config.toml
hidden_size = 128
num_attention_heads = 2
hidden_act = "squared_relu"
rope_theta = 10000.0
qk_norm = true
init_std_o = 0.0367
init_std_down = 0.0184
learning_rate = 0.0131
lr_mult_o = 3.0
schedule = "wsd"
decay_fraction = 0.561
batch_tokens = 16384
Each number is 500 + 25 x the weight over its row's rms, rounded and kept within 0 to 999. Layers, rows and columns count from 0. Numbers have three digits each. The size before them is the row's rms in percent of the matrix's.

# up: layer 5 MLP up, 512x128, rms 0.297, rows 56-108, columns 0-127
# down: layer 5 MLP down (transposed), 512x128, rms 0.0716, rows 56-107, columns 0-127
up56 108:491433477513514499526498496539507571515521510512504526576497464514487522500491505496472498507513485511479518508511504481530483523537512470515492476497505463525478473496502478495502533504494539472496468524450494469463505483499499525530525482521493488489527508509462520513499469522486476524471475512441468488514498485472485478505479449507532443471488498547501473548532502466538535486484
down56 104:499571510515514470492516500453478483486552515490510508511518497536499491480494482477473515524484482525492473482455505524495524558470533505512490519513503519499513519520485548490567531480515526529517547489518487506526488483489499510520476501503515526484471458538526488525477486512466508515506456525481471476507547486434513493515472504478486505518476495467500510503486530562454495458513
up57 093:567503528483542495522514527482469490511478555499495540525522456461496538484509492509517566494528466474482463490502475507489505513487471478528513469504498498490516462477506524513545461521436506485522457526531519493481478460512506466504508474504511552502519507473485506530487462505523548486503508522522502519502516501491499482502495535496539551530480519499519495511455517521509522503538
down57 093:453476482509438499541509452491502495478528499463517502529485496509492520479540507520463476475466504516477471465528472508537506530552498495576479495482505518474502473514508494477461477487503481578496524468534509491497504538432502517533514506475519499480500480507502525519506524515532460506482503485515480502517524536519496519502470486525539497501545503451527490493479490503477507495502
up58 093:471503521459540519528508489520496502503503478528485484504497493507500492502490535542485465517512465495424506487510526501480528497472488512480546525486521432487511536445457470518472485480458491535450530492508472493490494494498489484519529470508510470469506524478507516517503490492459481506504509497473501503493524499515534503520538495486517479485487501488525501430447471460441524535474
down58 099:540532485486495494475462473491479476513493501528517532517469477478533499509484515471463505509503511460547514517540500504510448450517484453496476492495473477504501534514523515501490535470537509476528439531494525493457518506481492508456487520478464474544518482507500476498517532514506504490509518496491532486482460525517480509446491542488508514500516445488512468518522502503566488499556
up59 098:472484463519493503514457477527499502509497529494485463512514494474465454509466529505498496492489499461516508493459462512498489480473477565463486476565500497490485430511448469476516490526542525507482497488499451525529523486506509583499479485533508503506500522474546510507496496541515486499475501510474480485481479475555477522491480533490506505485464492485502484468508476529508498483489
down59 096:484511540464533519501533537519537515507545507486491502506485484499504535514513572498464485491517545519497495485562497482519485474529456464533548471482493487459534494456482494515502466486491541509527525509520497493487525508514500461507501483476501492484529540506471506496505522526532505489485509504564516563524476498476505529520533448494537471513520514477516526491493489479476466493500
up60 101:504436459484529517512529514484470533507492496508454508494491460506454497463497482493470525492518523447484524516542494493492557482494509527496493520548526490479534525503519543481498444479487473521522524502498487491508523548468477491468507495476505483482491524500545515479521517477460505472482499433495494478522523480518488521494461466516502470488500533480443480487520522529536490492486
down60 102:507575476517528502475473476524517515514487510474512454507498500455467476482491475508517465546460481497509486488507486466487516489553502503510516512467440525504487497522466492517512513527494482495505475481511516474557493508518516524544488523457475521505554475509511436501457458447507483446503535506497509535490482512491496471529505542469507513497503504523498499520515494529470519507516
up61 100:473508506481489517490495496515525528489517546501501469544515483534492496515513482539483521503540456532497495496511502470501479506514506539523514503521524473515542472477495513497471506499504490462509479491467445472557494500517499544540570484516525534495529471498507495455455481503519536503494523512475508513475526479544515464507521496501534504563502453484479500507481529458499496541550
down61 097:496491531492465517502516529508495457546519465527476494465479530460536502499515502455474541525490532480437488444522517457455531500507467488505503496503500480475500491495468485513489515511491545535529536503453476504481493494513476494484488537464456521473475477515475516515549503521516454514483550484496481494492500542500491508498512510468475533499511512485477503485511500552530511507552
up62 090:469516481516532517479514511512469494500460517520512523507454480493484515477505510487443473483512484519524512511457477536465502503466550518469496532494522509529452502481449493462494512473533466505470507537507531474506528471514507503479495506502517456503530511513453571464475546472517523509513521479471554504510506477513515474494523534494492479488480518544529525530504512465492507491459
down62 098:497514525526524485527461495504493501486486445480487497511554499543520504556439508517542518533509511519470534502501494499527490466506460478501474478504462456504496516504502522541489534522475509470471485449508454488514506555485509478489503512491493485481505521516501492499501500497529471518509489540521478497485495498496517500433488526491521485468544482438443473462486519493490456511502
up63 108:466464477488494519548505485415525521520488504463490520493495517521488482493552517485485523514550555472490519523506479487461497497504512514528517484472434540518484513522501535533492527527527513504483484505520495488484527506465475557503518557523467492503532512507508501497492480549528537442505505486488501507508488494503501490452506521482484517511509526499472491555511492504508491455508
down63 102:533544497495526466497517495525512452463498525504527446491485523503504550476485515504557481554497463469493501529509474489493481533485470462486501516532491491505488508504525474481493463514469456480481470495512496520549476478521482471470485446524499494550515535532508513486546532514533537518491516502517543499479460484548493475521504477501482505506509518503532478522511472461499499472529
up64 095:493534503455524473491532488524495527483508472532485482446521504513505519528495503515534469524475476504460519476490521530543555480444567507488490474523502520487507495525529452568503467479538516475511517497506477502521521497483553517491524500503529528493510500471500504472470488574441537514485490509494510529478516461520514507496501522488475473505500490487525520486487513500499495512471
down64 096:506515469535490553522494485491511504481492470463501497484508452498526508474499484502538481442507487532483504526444506453472515528505496549497498540491484495464488456507442512435472505494452481509492549511518471487543473505519521498526473502504531536489501502507511470499467505528510473495504511512454501504512504559486512484508478511540516488513437518521488498524481512487529523474481
up65 104:492483515499543526547503492507503529464473460494488487488491550537516515515508515534517492501503479512513548498521501539497483483481496464481467486499467514517514533507479522510493467483502521503495511549514498485503518483523536516485553481492532522506505531556478519486536548494498527560483462517547510510490499504490450489558527494537507510544525492481502519453470510518530523496558
down65 108:500486504479532600485504517506535497486487518466531511513514472510467526498524468484509514478504504483481491492539512462565461489558476489492524458551523521498512460503503480446467491558479504482510522485498509501539482518502506503485490519528528497480488492499500513522497455548519478501503481491463476510505542520445514509511511510474505512522476491491531482512479506478490477498450
up66 114:496500476554488520507513476467490504508466525529492477504490475485523500481454507500499517458501543501474488473484529506498527488482513468479453460437500500569533484484498489469492484454480509468491511514520465497510518527462482504453487450490561479534500480501488491503519522485504482511471514493493478511427520511494533514532519499510492469445510528516503499549507493486519487518538
down66 105:525489497503518502479471504515488522563558502464524478510471534477561473504480475438489491514470496488478517498524471499474506505493527515493487458503502482480510527495511481485470490569526520546526468488480520527526502531468492532513518490513522516470489483493510479523522532528490515501515528549471478508530509503494535516496460493506516515500491529443508521479517556563482483506497
up67 108:497463496487493498517509483554522530482491509504540443502511516489516536452522518490515451485524492497486484464501521457521508493524504525463517508544554499532494490536525523491534444520497514518471512509488490532474461488543455507499494515482514503481490493480533503476552514544506480462481495490485489534492478492481528472456520470465515507493523461540489516486471528449489493521474
down67 102:471490500509516512536507526536524475495526498487503493471484478515507528480519512479519495465477540475464524489452522485489542539464515486495502515470509556533493495501518545434514471521482520543509503557470512518543495458474475475500515542504493500487549520485488526487515500510531476472497507489525510557537498520505524485513527517532490505496540543553508506464474535506485514490503
up68 105:484493488481479446502537516452522518504486510509545496491536463524469479496477531535487530514497479517511507524470478507535520503468528466480515504432524495491512513500503459501484529494486470501514463529532482502530493519526497525513523456495518507470490453505494514467561462538503450521517526501484489505522536500471512475519458471471493547513475524461507471547497527496494524524486
down68 102:468521495509500498530519453518478489512469508474481499479505479504529487512471506538519494503462511473520473508536478491479526498512495503466515542446495493517455511500495521524487515524509495505515484521466493445553475553522529499540494488497524515480460528511498508477472477447555556507492526562498471507489498497489442530483502497501504537457521511535550499473513471490477486488488
up69 103:445531488486518565514523459519490512460490520523516517501497537489458548533512535490498496532456496534478553535526474471515459485524522499498496489509527542522511480454476531514471485498544494507512497495487530516466528519496512463449491519485533519520555489506493508486509489495497494530517513494477549489527509513577524494500496476504527518495521508509525480495505496471482492507465
down69 101:496471467507485467511499479509497517524479512458485496519496498543506459501520456496527553510544509470514485498493510464481505456461498493526514499488489479521492521534459499532457515487484528480466525524466536465494482469496585546508484525512544496456499518443525502510510489473522503480510534505501496487453482511509489462455509488469495520526490539531489525503478507513518481529524
up70 111:486483553477480544491537525503481560489485475517514523494501507507516457506521525520510528489473514488495532497481488512540562522473577486498478541502484525482496495536481439492508469475469483506499482542490477505506512514498523487518499476504527456540533497486510560524468483553487494488513486490501527496504478503477482504487517486488453489522507535520492487531470497517489536454471
down70 104:521509478513548484510554494540487538531497553472498491528450510484504547496502487527500485479488511520489467482506529507495520487461560537497484493501493480531501500498495506514558498495501510469473529462507509516514503448474524474512471531484555539482492523469525502480470480525478490491512466523483484482492503509520513466519485520496492571478528518495524510494485526538558466516476
up71 098:469497527515545450488509488472492442525481508514532483486513550509555501506496481507490497517514498507534524499517510494552453522509543513509478489509507535465522519462479519514540479480489478493518498523496486511493500465478513531583483470495481487497524472482500498481509517451501471491524505500506491459544499517551508498508503504521489512516496530460461503561513499488507567510481
down71 097:516498518506502487528517488518500516511472495549486518504520555486503469484498515529541511522476506525488533475530494520466498516504505485450505470482493479528534494464503492474447513464540511530514478496480510507499511521504492531496506487466530484478520488477466500550474459510475525523513543514503529568494524532494527534476494509541494544490512481444522513446502490533532460457475
up72 101:492475489519493494510553504474548507502526501498433513518529486465504483494555521516501445541506503465469540482520499506472524558495528476447456481504541511478478497512509482469491466517491548516499500480502537531486546499518518467528504446504490460488486534513490498500484471552473501475467503466494482499506503503549495521488501484532505521516535521528498519471498492475497498507530
down72 108:511502464477507503524468520543509487476464468524524546504535498511492484524504516491484519500468475521494492502483494524482465468499463447494552480516471467497508472511492493518531497451503467465516463502472506505465496505487483523505475560513519496508501462482463522470483496506506517490524491464454524488440468535470538510463488509441499467479517503485468533509447485506481473487520
up73 102:470443496548493501549518499493486452506487506501500485501536477539520488530500514502512489489494465470513541494486514484475506519492471553530569495503471504539520484500496501481520484514509483496463473522492501495474510520500485482459531467521464461503469527473477496523515487512539506545488468495516468513506464493512507479498510504525501484492504461451546576469453502471501487480539
down73 098:494529499449477506465481487507475502481506516513481559508470479482468492497498507520496510506517547478527473515484510557477476487450522489484466523528533449503492520484474507545499516489522537478530466515468504471509482516508487504498441523490471472453516453516553533481494499478496509507492492505519515527473554500517468516511521479419470498505469502511482493521488497467510529518500
up74 102:491498476531493460491485543503497516544505526489473439476484476516484500497476551521507476476462448497547499536518487500509548527563496518526461504449502540505509538505493487550455465538503511523477504497477521531512493485473505456542524489506475498470508510486491502519484486531532524464522526524510476476514466501511480521501501510525544540497493499530496472521507475496468523510494
down74 103:480504513500493547501510498500495466518528490451529515511509488454484452527491490470509488529535504535504566477514463526482498476489512462476510504523486522456500484521523490517543504483502485489538479512513446522483519487518475511502497471517484506491486490504501535487500519456502455518482530493472499474497539470473565535482502496470452521510499547467520489504521555503521448497456
up75 105:481501545520505485495539511493481509509490493454537502512542502453516496504471501513510518499482483477426460476472499487512533531496497526507498480502491540533517482450491511467488505483493476548516479493517508474468473471508543528515507516521452495497462475536498500492520542473487491491513488514426470513505491513489461559487481477525500504487495477477507552537491518463523468542507
down75 099:496473518499494514515530471514498513526501441476472497490478505528494504478476507492530497477487493515538477502529466462472494480502549546478430514485509422498519512503528495470495496521461453534520553491535471502492555501477491508501501452483494526529501525495518463467474529529502517492535499534504483492543471506524521532485515509485502494438512539494489494532490522507498478500523
up76 111:512507494472507518461467517447521525517483509527472496512496545509516524489453489456509467489515520507539542497494452492440507536482525477511501515518508501512486499535504496508499524486516491494517513574496532491499520500476486527498516432491474485525459476515511524504508509524515472480476518474467495512513523479527488533471485509512506509511533476461515511585510523534448474514512
down76 109:481486473463533505520480510511495497511502499497474482469479522515520458512499476483521470515503494490481475489456434469470511525482525504517543459507505499528478543550507494479528490494525504491504556474547492482513477477450514515531519515504548475477463554524509525462464503511507493489530501526496480469522478537517518490555499523511474547477488514467498500445494511522505542489509
up77 098:532491477521495487486483507513531492512521502567441478482521496477543487498494522463517505476562517514544532486473537477549483465509527501540494482529503501506501506514501468442493540463488523510483500510523509524497502454472530464526523478481465521452534510495472509475500530509501524524504471484514483520499503479517507514549538521493453550468501489507476486474494496549489499488509
down77 100:468509544471546498525503483516474498442479513506566500520516518541475475468517505532503486505492543489471489519450479517536492492474475479491507498520523490506507538566512514490513516517492514502524514493524510489541509459503485474504488510521532495528499518459479508493538535446445518485494514493486531492504544453459525480484439492507536488497468500519489506500514513470496457506486
up78 105:508518489527465513556530515487506514495492516493486486523544456523520491526488447504528485495508502512497512458518499493460506501538522515451460532475512476505500500518508543550434522517518471536501492529467520538512479508514558516506502535487508515504524507506510477483516469476491516515493538541518521478519549506498479503518469488504493527468518511520479496476465470469544444459488
down78 101:472477487454513484533513505501511482551497518503507489520543502472497502484494517478498459540472521507479539504464455485514502499446456461492477538488526491512490521502535526496522529521539459525529509480493501449513492481504522516506574483499496525527487462483529544501491514496486513537501514549477470483468534455455503504517466503516509516489510528512513494531482494537445497520500
up79 093:516524491497504464489452533507518520483530493477461491539491499479518490512467506513497486471502489530492521522516522500530544484540492497496459493517477520531494449486435488510477533477528520541492486531492540463522506453490492509520503471512490521512493530504491454508426515507511449520507459488512484507518507523476526492500527511430459475463523473488489503489474465525535509484492
down79 093:528466516511526520489499486544515494505500540502485484509472489479478515522491465506494499515523517492503502508502541489488531524483493519481501557483509508484539485546524478507495475543521507473458540502508471530481496452515515453470544515526490511476510513507536526441548524461501488523478514496515495438492535495557475451487518507474508518497470467505518522499525486463561530505484
up80 104:487467562530513450491503515503508453487516518504493484531493560520494485533491525492496502534556509501505526526477489495529522491524522472516505488527520493476499486471482532542433484521446534492485474517507508496547509488515450519482495488488516510469510516481511586522488526513480513523490520478511501481545494528519512486537546472480509505507518505467526528490519514522492457493503
down80 106:517527502533464520510495478500484459529489449542480485530480529503518472462530512508514504489503567478515494477505509487518492489507510471513458448513463481534469490526494462514462506458507541515497527479512487479531505487453521460499526480540521470521506514489499481493499527499489479527482500483541512512480515503531476586460508500529525497522517529483511470447491500486477528513480
up81 093:491510466553502499507473486490488473538472458511489519487506526521500540516484471456502491487537530455524472524521495539471496443515517535476507451500486490559526513465452486514474511477542483488476501542488512514508526458553486530490491512466550504516503489493492498523491508505473519489533526482485477512519515541516518501494498502456532478483484551477490490542483492458507530492497
down81 096:480511523463503514512484507515481521476478501498533507460503472494494519499515528507463512459507479533479490462532509496506503498511499472513492501508547497494479494471447478483509498479499473468584496474525461488516546505464490491487535472501485552487494510541494506456523483535465475497544502547469511464520552523465506486507455470495478555495514499495566506529499495504490492481515
up82 098:518515554498477501463493474451508535519494520471489484442486519533446486450475477544543507494489502486442495560488530503515488513463495489456510459540527496478514511513535480504529499504507508523497482491486475490481502474495472472486538520468495513469536530530519495508512478472524450482488555491532464494517488488504483495504510481508508528492491473497474522510475476471508550484478
down82 101:538529482489512510508485466461494485517515502459497479532511490500516536527516472498476543460520496550527554494482498523538503525494474501460479507564489471489492502461495524489535507521529515550512473511437482537499484490523506496491511502529509513482436509491496491498500493518528507504479483548504491484477494539518492497514483462499534438530450498471516486486526453495507469470482
up83 108:462487487487461493540459491500457478494501520509439494504466483525495498500519495536529526468480506517516538507496482511501517511515523489511477487462493487502526515480478456554510500537484501530503482492545488515498541470460500489453510527486551509538467522454476523488489505495467522472487519543526479446522492518482518481502505525538545455493516515539502457481493527509451485519489
down83 096:493518503431535502557509506475464543521538499490526520492490530495541478493520500498520478514525487551481484499458487497463543517449471485508485517541502504492491457520479523512529499537481506480533526523477479489533470509487524509520498496533508471502518485522511531525530491496474537519495463493491491483479532510485532512476533519488490522533501472495460543525445443490498500505457
up84 100:535519471492521506478512491512498452528515464484470506500503481510507488520461532528477479511502542508501524487511494532447514496474506487519512475527498484536497451529506521520486533527496490479541466503497516463432480523503488548528523521467502451545518512509478462485480473472508539469492495509545509532490491500469447483486496521464502487481472464457523444505490502488474461510496
down84 097:502526543512493504515510488536442459470499529530482517514495476543474500477515497524471522507538532507442496505495493516522476496489521476502530533493493504497519509446499524495498499489503488541498490540498479524518493541475532486503508470507484496501499531477473558488535486469434457543530491500498489489487486533481485498517541464523478489459546508493495545492451484528496478541462
up85 116:477476488488456463518508489509508553526501530508470509494512467466475550509555521509482497535512490478526505492474509518498478494502487492495473495485496489485532539456524515515519498508509502529505483445461451543483471484518479489423474527507550503490470518527516541492500486529503497482469485463498462483528504525501504529438507537496484517447483504497516498528527544506510509506478
down85 110:493483455456510500493521433509505506498492481498538456530506525520504498482515495501490490524509466504536504536511512475526516538502468512445494478475503520468512536534493536510519496518497486445460448486513466487518483512521516496536463533470499477525484460519550459516474483526524483493480509484479524489513507505511503494530517564519529545484477496522453492538475522507525477472517
up86 106:499504479530468493543482511470467509456428532460538460485476490498486537507529517505481454480519509483505512468493498529498527481528475511506500505510522510546444484482490487522508466457449533483478511492429485474521458532528537467510468494515493508512505492483478495542488523494500466526535523469494502504500486508451469505510507481473485502517519514477478504532476455513483481497502
down86 106:452476497536493483485535529527530468522479525528479486490526430534546466517513488522516496537452488532516485520456518517492496452486447503504489470460461476501512543499534488507504505525494506499496494459520546523497519485495486494507516524475455480538510507524495496479479510525489536498496489464531471508521466448519536469536484506521484487479471508496482495496516484513501523554514
up87 110:478485470536505490479493516504484517494454456487472481503453463501479453476537534531490543516542515474481503475491460453482522456499478451487524457532482516496505445515516507514573500494502489460515522507531533493509481516498531492493499536480469475500541483468471503476500521524446518485504536492463527515524509500496525501511503500509477522486489457470487500478524505479479536501513
down87 094:471530494499503510466517499503520525543537493445504478508470518473490507506494474463492492541510448461514520519513546477518513535509476455457518532487465489491491495524529478467495460500520492481512508497535501495487494470522530478518455518477464512511495458510499496520518456520479519498548535468469479513502498521530516505541499470527535505556496501465531488548454486486513471465504
up88 101:497446526520491513519506486505472510513510497516475472472534489482540515534514516535501510523511513491442482466507518487527495471504473516504482474477538512491516526520449530504542437498494488476482458467455513508524457464504543477527475536499508504483459508502492511503484499482454495491485491470491498453503517473516553526509476493527529493471478527463486521488546500479475564486496
down88 105:502486456495501522488460477532481510509544513489478519534516503530483467490452478511464471516515510504489503518519521549478483532488502548516499478523522492523474523500507433460458512518464511530517489502515457472515526472536516468537494561551482488517463471499523474456522490506523483542522472539513495520516494464443474523515502501499505497505478482515481522469485492496477507473495
up89 095:477496482538511529488518499470498489478503519515480515502485517502508542518514530495544512525515506466470458469512519481506508514498493474490500500506478469538520478511517561502484457490502517427542501479497513489519538553501555525506529518478494480496536491500472534479507459493528477488480490478544457516464507514487502519493449487520467547521437503516528480486539543475503483510513
down89 097:504498487521543512482525497548523500524489487513502508472440508488500480498477510495528489567527487522536467483511472449508487537487489512506475513526484481474468470485497426504503530492482523526475495511501471473514480488507456468545473519506481502509485461527546484452488525454488519512522446463507470507509519507529480527494495501509490477496491532472477474464488488536488470533540
up90 122:438506498562524512466537523498526497519465526505487503484513526513489476547526481493528534574503488535551487463485538539492515511456500513513532482533501453520563536489509533489498476511498510525469515521467490496470533516528492455500487511486491493484503476493515542503530507491522482498465509489478469481491502564500504487508493529499487505494493506463523516481480496485526521502539
down90 114:529486467497472506540496470537506533523515485519458477494543512537502510541509460514527522516515507500516545533510506558497514492499520516521486475500477508505538512536529487519517526498496538525473508511475488546501502494592503479514476483484506551521497513495475520505539548529518541492449463483530516508540514528527478503485517517493474487491504529485486509501466528490520489551507
up91 101:515532428477527514578487521469483540507474494522516482458499503499507439530540516529458504523504490505473488458524463464489503456510481523492482507468483502489498465530491521521504487517549504472513516522501509514487524426509495497525525525504522493523523458493471466474500530499506486510552522471521499498489491486486526471491500470471494479510500493507516477514466544510517497472477
down91 097:499503499461474518523509512524502497484508525521469523497481511471526507492475502447484472479491482471514483520530508450483454495491536465549493518514503522492537580520534507471487490532494498493526469528547488493467468518492488502501498547481489504501463535510497513458490501551522504571511461480483475494511496503482488514484480484463489500491481477493472454519465459496469532468525
up92 104:479481469485545497469455537515559515486479499478518510483493519497491493511510522497540479509505483468504480503524551474451493481492536490518486517470540504521538513540485496464477540494542455500477454541535494509487462511502503548535503516504535454504443494461466501494475512526471534515506525477497529486494516523499499532498506496434495483512481502494545511506484489503498525466482
down92 106:530506484521494518475517496536509495497544529512497502494467482534501509491515512523518468556502477460490485479528504491527505523522471505530550520458489505479481515452494482513494490491501523478483528483519501508445535481486523498529503486473456545491536467514477492480524457498495532506540460468500444486492522528556515468506504511519501488458431488544466545497512478512510507499473
up93 095:508500469498496496532537530500490518526530479537526492501533492511525508494470521506497506493464545479569493490460526492472513472464549481477493498504523477527468454518523521487489487465492535496483463525551507528505504517509526484497503498508486454501490506507495510478476491470516504517465541503511431549530544471459485512498460525495489491467490502501491465506520472438459491497468
down93 104:491517538485523483511481485499506511453484520508497466527507525471473522471508504525477519517491475491453537485523446478495481502511466495494545504517494505462546492475500464521502501510512465530524515505451499500519499476512478536477496497487522510537536486522482510532533484517480505473495521515485602475468483515536526492494516484538514494537517475501514504498493515539580478509532
up94 097:474460536517478477516523501517484524496496464508494492496568482521476488552531471558481483446472492486467515461496519540502483486523555474522465505462527524485479514510522472525489479511493507517515483509504475457489458492551489496466480489503477494528480543496531472464486519484523508505470497493507512527497515517530513480496452517528497512560524508496488492505465479506520529536461
down94 104:512506488492499465477513515492505519520467466509492477491480525523495481529520553504476507466533488507482494504515497469508568466492505528509537537497471515468434486511501566470491542480498532484471496475493501468499487517500491493468535531497542516502503528501467489545471500528541532457503485519472514473504526495520522455514516470486460446538489533499509533525510483497518516453501
up95 096:494543486531529503483506493518526481527476542501552460465508511506488522497498492502490475487492521506507481453498520490492548487500495517532503519466505503498512462536548577491525473531484503490470498495457496500468502523518444501533502512491534470513533501484495471519479477492507475504469560515470475471488494497524489471505500572478529494466482500529483517473447509468465494495466
down95 098:505488544528516521498501533493478480503499457521468524508494518471486503486481503489512513497535497505496531498492471483521447482473515460505526452520519489495523516473486463471472469496503551527493542536516488556515482487470508521547436465541512497499472497491516518496442497472480488506501449466514476507532471470429512519461517532486494514529500495497508473519519538529504498507501
up96 109:535511516488539514497511518496491437532482539505507495484496540509524510458554514520488483472568551524506515503515474515492515529545487485475521476462515536487488521501494474495482489514555486529469489499527488497461511507529506462520492489486566475513453507531524500503505505532516495486525514485537534488531472513510480526506511512542536493558491469495509499474477487484471528467495
down96 102:535529506451509502495494511472464563519572452510480512469476491511546497510554491493531534479432502501491525462480537474509535516503472484465479520511465487504487491499499521550522502486514466482497499440505481503488481490488513501501512536468465489498503480482549468539488495522490491497498481473496466516529515488506510516531530470523471545489519485457493479506499509533504501520498
up97 109:497517462512491494487540494496507510501517539530492473494477485461491541518491485522483473530474471482520495476546513489482511482492475510521494449486470563535540468451488489515471469546568531526516427493481463497457502500520457475514488496512496473487494497492508526502506528479501529508447491481538526530483461447506500482507488500467502500524480514503456506487512500485514515513507
down97 097:509504518502487507469542462536487474524498464494506533482506470487510483460572513479500512498512544516481501476506502538502472521510518452471509513498507481444526536500528473505498485512526444527482500483481474492531497522506522486476546471522505507526485526458513505554473529512467495546487518460501485456525472499493472471519539523479481539484544514505485509486487541534500487508464
up98 098:491474568507494507510525523472490538478487487492535525490477527478443479527510480532544532474482493492534496536478502542497498465520472514517490518490463443521514534496514524518476502466490523486533518494472481537501509508505510497469522459496462482507487554505501490503521522460485496482496471520506545513518504499449481503526481555520564516549485508464507499490479504485497499510455
down98 104:519532513475520503513473490512472431472494508499479466484477472528486521487513480476516524502475456522514534492512526504510502505483531493494511466474499498486537486468523499505518487497521480516526538503436543545532482473530489484532512538514608515524506477492468483474512484483489438505512530499513465485508503507505523523469520477465511488498473491497509515450500494483528486531491
up99 097:524427463515509520497508483449467509532490481476492481476494494506503542536482505506473495487491508505491489509492485476492503505557509476434467547505497471527523459495473510475454545488511495479454507486510500499540464531526485514508509492511475511496491466516475505514513553489493453454495538477496471495541532515500523528509523532466510498451503504499518481505511506500529507502430
down99 102:483524509488482504499497534545428497439503529510468514497502561503496512516469538471504503499518514510498492471521525508545507494516541513473485504532486490450512490471559513542482514547497491520516508500445492495524540499524529493486460507476455467529511531514507498530539461492508524518488485448478532511487508524551501500492485506509504495511499483470445474505510501536486519496488
up100 093:497492558476534490499482517465538452552535489518474513509496512495528529495526492501507535525436515497472510469507515485494521491507515539475489526489509490521511525513489509531464476488514507474514497467500478490454495553494469528511571448475469525484536534512492471483506545519475461479490475495466491505468494474497489477490525505501470472468509524496459519489493530481510541499541
down100 103:501479532436497489478458472509479464531482546510469499495499534568529504491524495525537496497512512515493532497496540504476541492546554490510495496482534456495528467498521487556444517508484513501531513491514513477492481482525472500467478515478500518516454512506511537507483510504517452464478461487517530513471467499493510534462499462489528480497509499487526481481485530536511481477476
up101 100:477519500499491479490528493501505503516518527520469516471486502509512498500492479508497509439530525500494499487547524521514482483483440496483472474503506501505506496535525507531478483522499486475471480553531522530519446487476506540527501512496459464466492507522523498486472526499532525465513503530471567514499512499562490544514506530479448509498491472516484463522486519490486572527447
down101 104:508507439529468492514500465480517510476464524469500457528499451480512500544486520517514522527490524507484470506504517518535475506496531512495518505478503545523513552478475498507525514458494515515473505466529485533509512529494460450467495504509505513511515493502445503465548518464501539500480496519555502462503514515480482497496517453515529507464503458472508477433493486500530462492504
up102 101:473504517438503507524504463500483515473528514482459521492525524526514525508514506481498484514474525470512487516429528490503485480512484504473499518486528505482502545483481514502484501497500491514478462539495515458542489483478536483541544502486485533471545537506481514518506497494427499520468485489527467472484499490508517476478515485523498485484534458510459472482513505484461557433478
down102 095:505457460480501459494488493466550533498546506490493484484452474474477487516478487488514487508518486534486495518514536504477488542524516467499483525508499505509517488507505452512494468493523525428474454496503500495526490525470466482501533518518448496485488458493508481542482529487487476510512555465519503512510498469498528492521508482482434480506484489484498547522492542502497444549489
up103 108:508547522518465501499532524504464491483527547512498473463489515520501510501518463524503510503513444488497465546513527475477512468486495507509485485485466461480514494519456503518455522477497503478483524479480515474500517519511467513513535458498487434533495508517516562467546504444499510507499479559547487487448499536515474501505496529500502487527519536501466494502518481510495485510543
down103 103:479517518481535515524517497499530521502522515498515519488507486506492509502483514448514500492490537502486489490509491432513466512476516515455468466498514498486484463522514513466524524503489527489495493520522482501484490450462500487482478491490509521531483490450474443541505508514512475498486559457479514473500537470456520541483468447459466496481532523434514518520508491485438507523517
up104 100:533471498496483481501543477503453501492499500536502541488473465465482576504467554483550495546512541485458452470515497516512498498479532461490515504491528483523498481503512503468490522492526507423524520508488541467537502513480503517494464476503496480527505475510546481502476527517508511482489495517492522492495485509537516506528495509541487488478514493461483486503456502451470496538494
down104 102:540525498492503507496469498484546475511516550486497522458520528534525473497511504495533479503515539518461495495456512514500463474478495494481467504522473505511516521492525508490515505514511538518490555533528465552504464484511531522488513509488511581467480477475515476466468492500501457514527505516474456503498534506484523500480463529480501528532524489475474524467489478521473537548537
up105 100:504485502524490495492500499521495523488470514521505537509490460475498522500465505527497484475487469476486496563522451454495495528483503490490524453496501531530526441486510457520471508526488450503502550526521494524498529462485517468513502469493482550513472502500503561489503469509483541505465503493493532449503470486487556472517540498469505488476491508485487475503498453441517489479507
down105 098:501492525479467534488512486530555527507517504499495482547490519489492462494478494509512482526490471482520514536477484500519540487493510492531492487564512491458470514533518475486528489511510530473516476554505489492510541505482494450519532486494449524524546554515528497464516548523512425506516511532502498532524495515529513468457493517496490480502460484479506520523491488467497535531489
up106 097:504477434472489531513485447511522476538507503500451523493487507491535501498479500474479526479523493503510514482455459501484521521490509492507493511466486484498511469488447482499490542533586562492527502513486497552512523518486531489535550494505497474474507506456505503494518499480505473480507473472491500480530485470522497509475511545504482474484517505528533541488512503520484529528555
down106 096:507481572529531502527469544518433521484538543536522496490539511534515478531549516526489525477491488503469484509553540488487486505525482465502511478513515516542510528525533504500500468484453483518490499458501489509490529486482512520473490517520507530522519527526508548546459468519492465517492471488510482492489552507468499485528505493506512517501481473470517474507514488538516528496498
up107 098:474496550497510491501452478481514523457521485483468442513512521484484561511482529478535491515505461446529486505503517520538504514486506498506484540446478531503512542497479532495467486492481499526502479526502518512464466556461514529497468489489512487512503498511487491484504482491539469489522489509459502447520520503509516494524496485510499512457490500524428498489484452464514455515522
down107 099:466540537508505492517489478499497482521455492486454517496514482504506485523459492472484502463479508462507474535506487531505510502462467483508431509463490468531473547497478492498433464515483523492528480491546543501486504521476483540449526504496495494471461535508541487470496544519496478546521535490468467495495487494465502453538504497488490503470500543483506484499488506531500511505492
up108 109:500504517520521528517501530462452486543509487467496502478484488498508529579533496548555523478463483474498460504477491512464496493456507493487513497547470528512478518494495510456454562508458506519527473478488520493493523518495493542532532499499527504520490537512533513486533505488502503498549506513505481481488514526535510494472468548460490513488487446501532487501474490502515518504477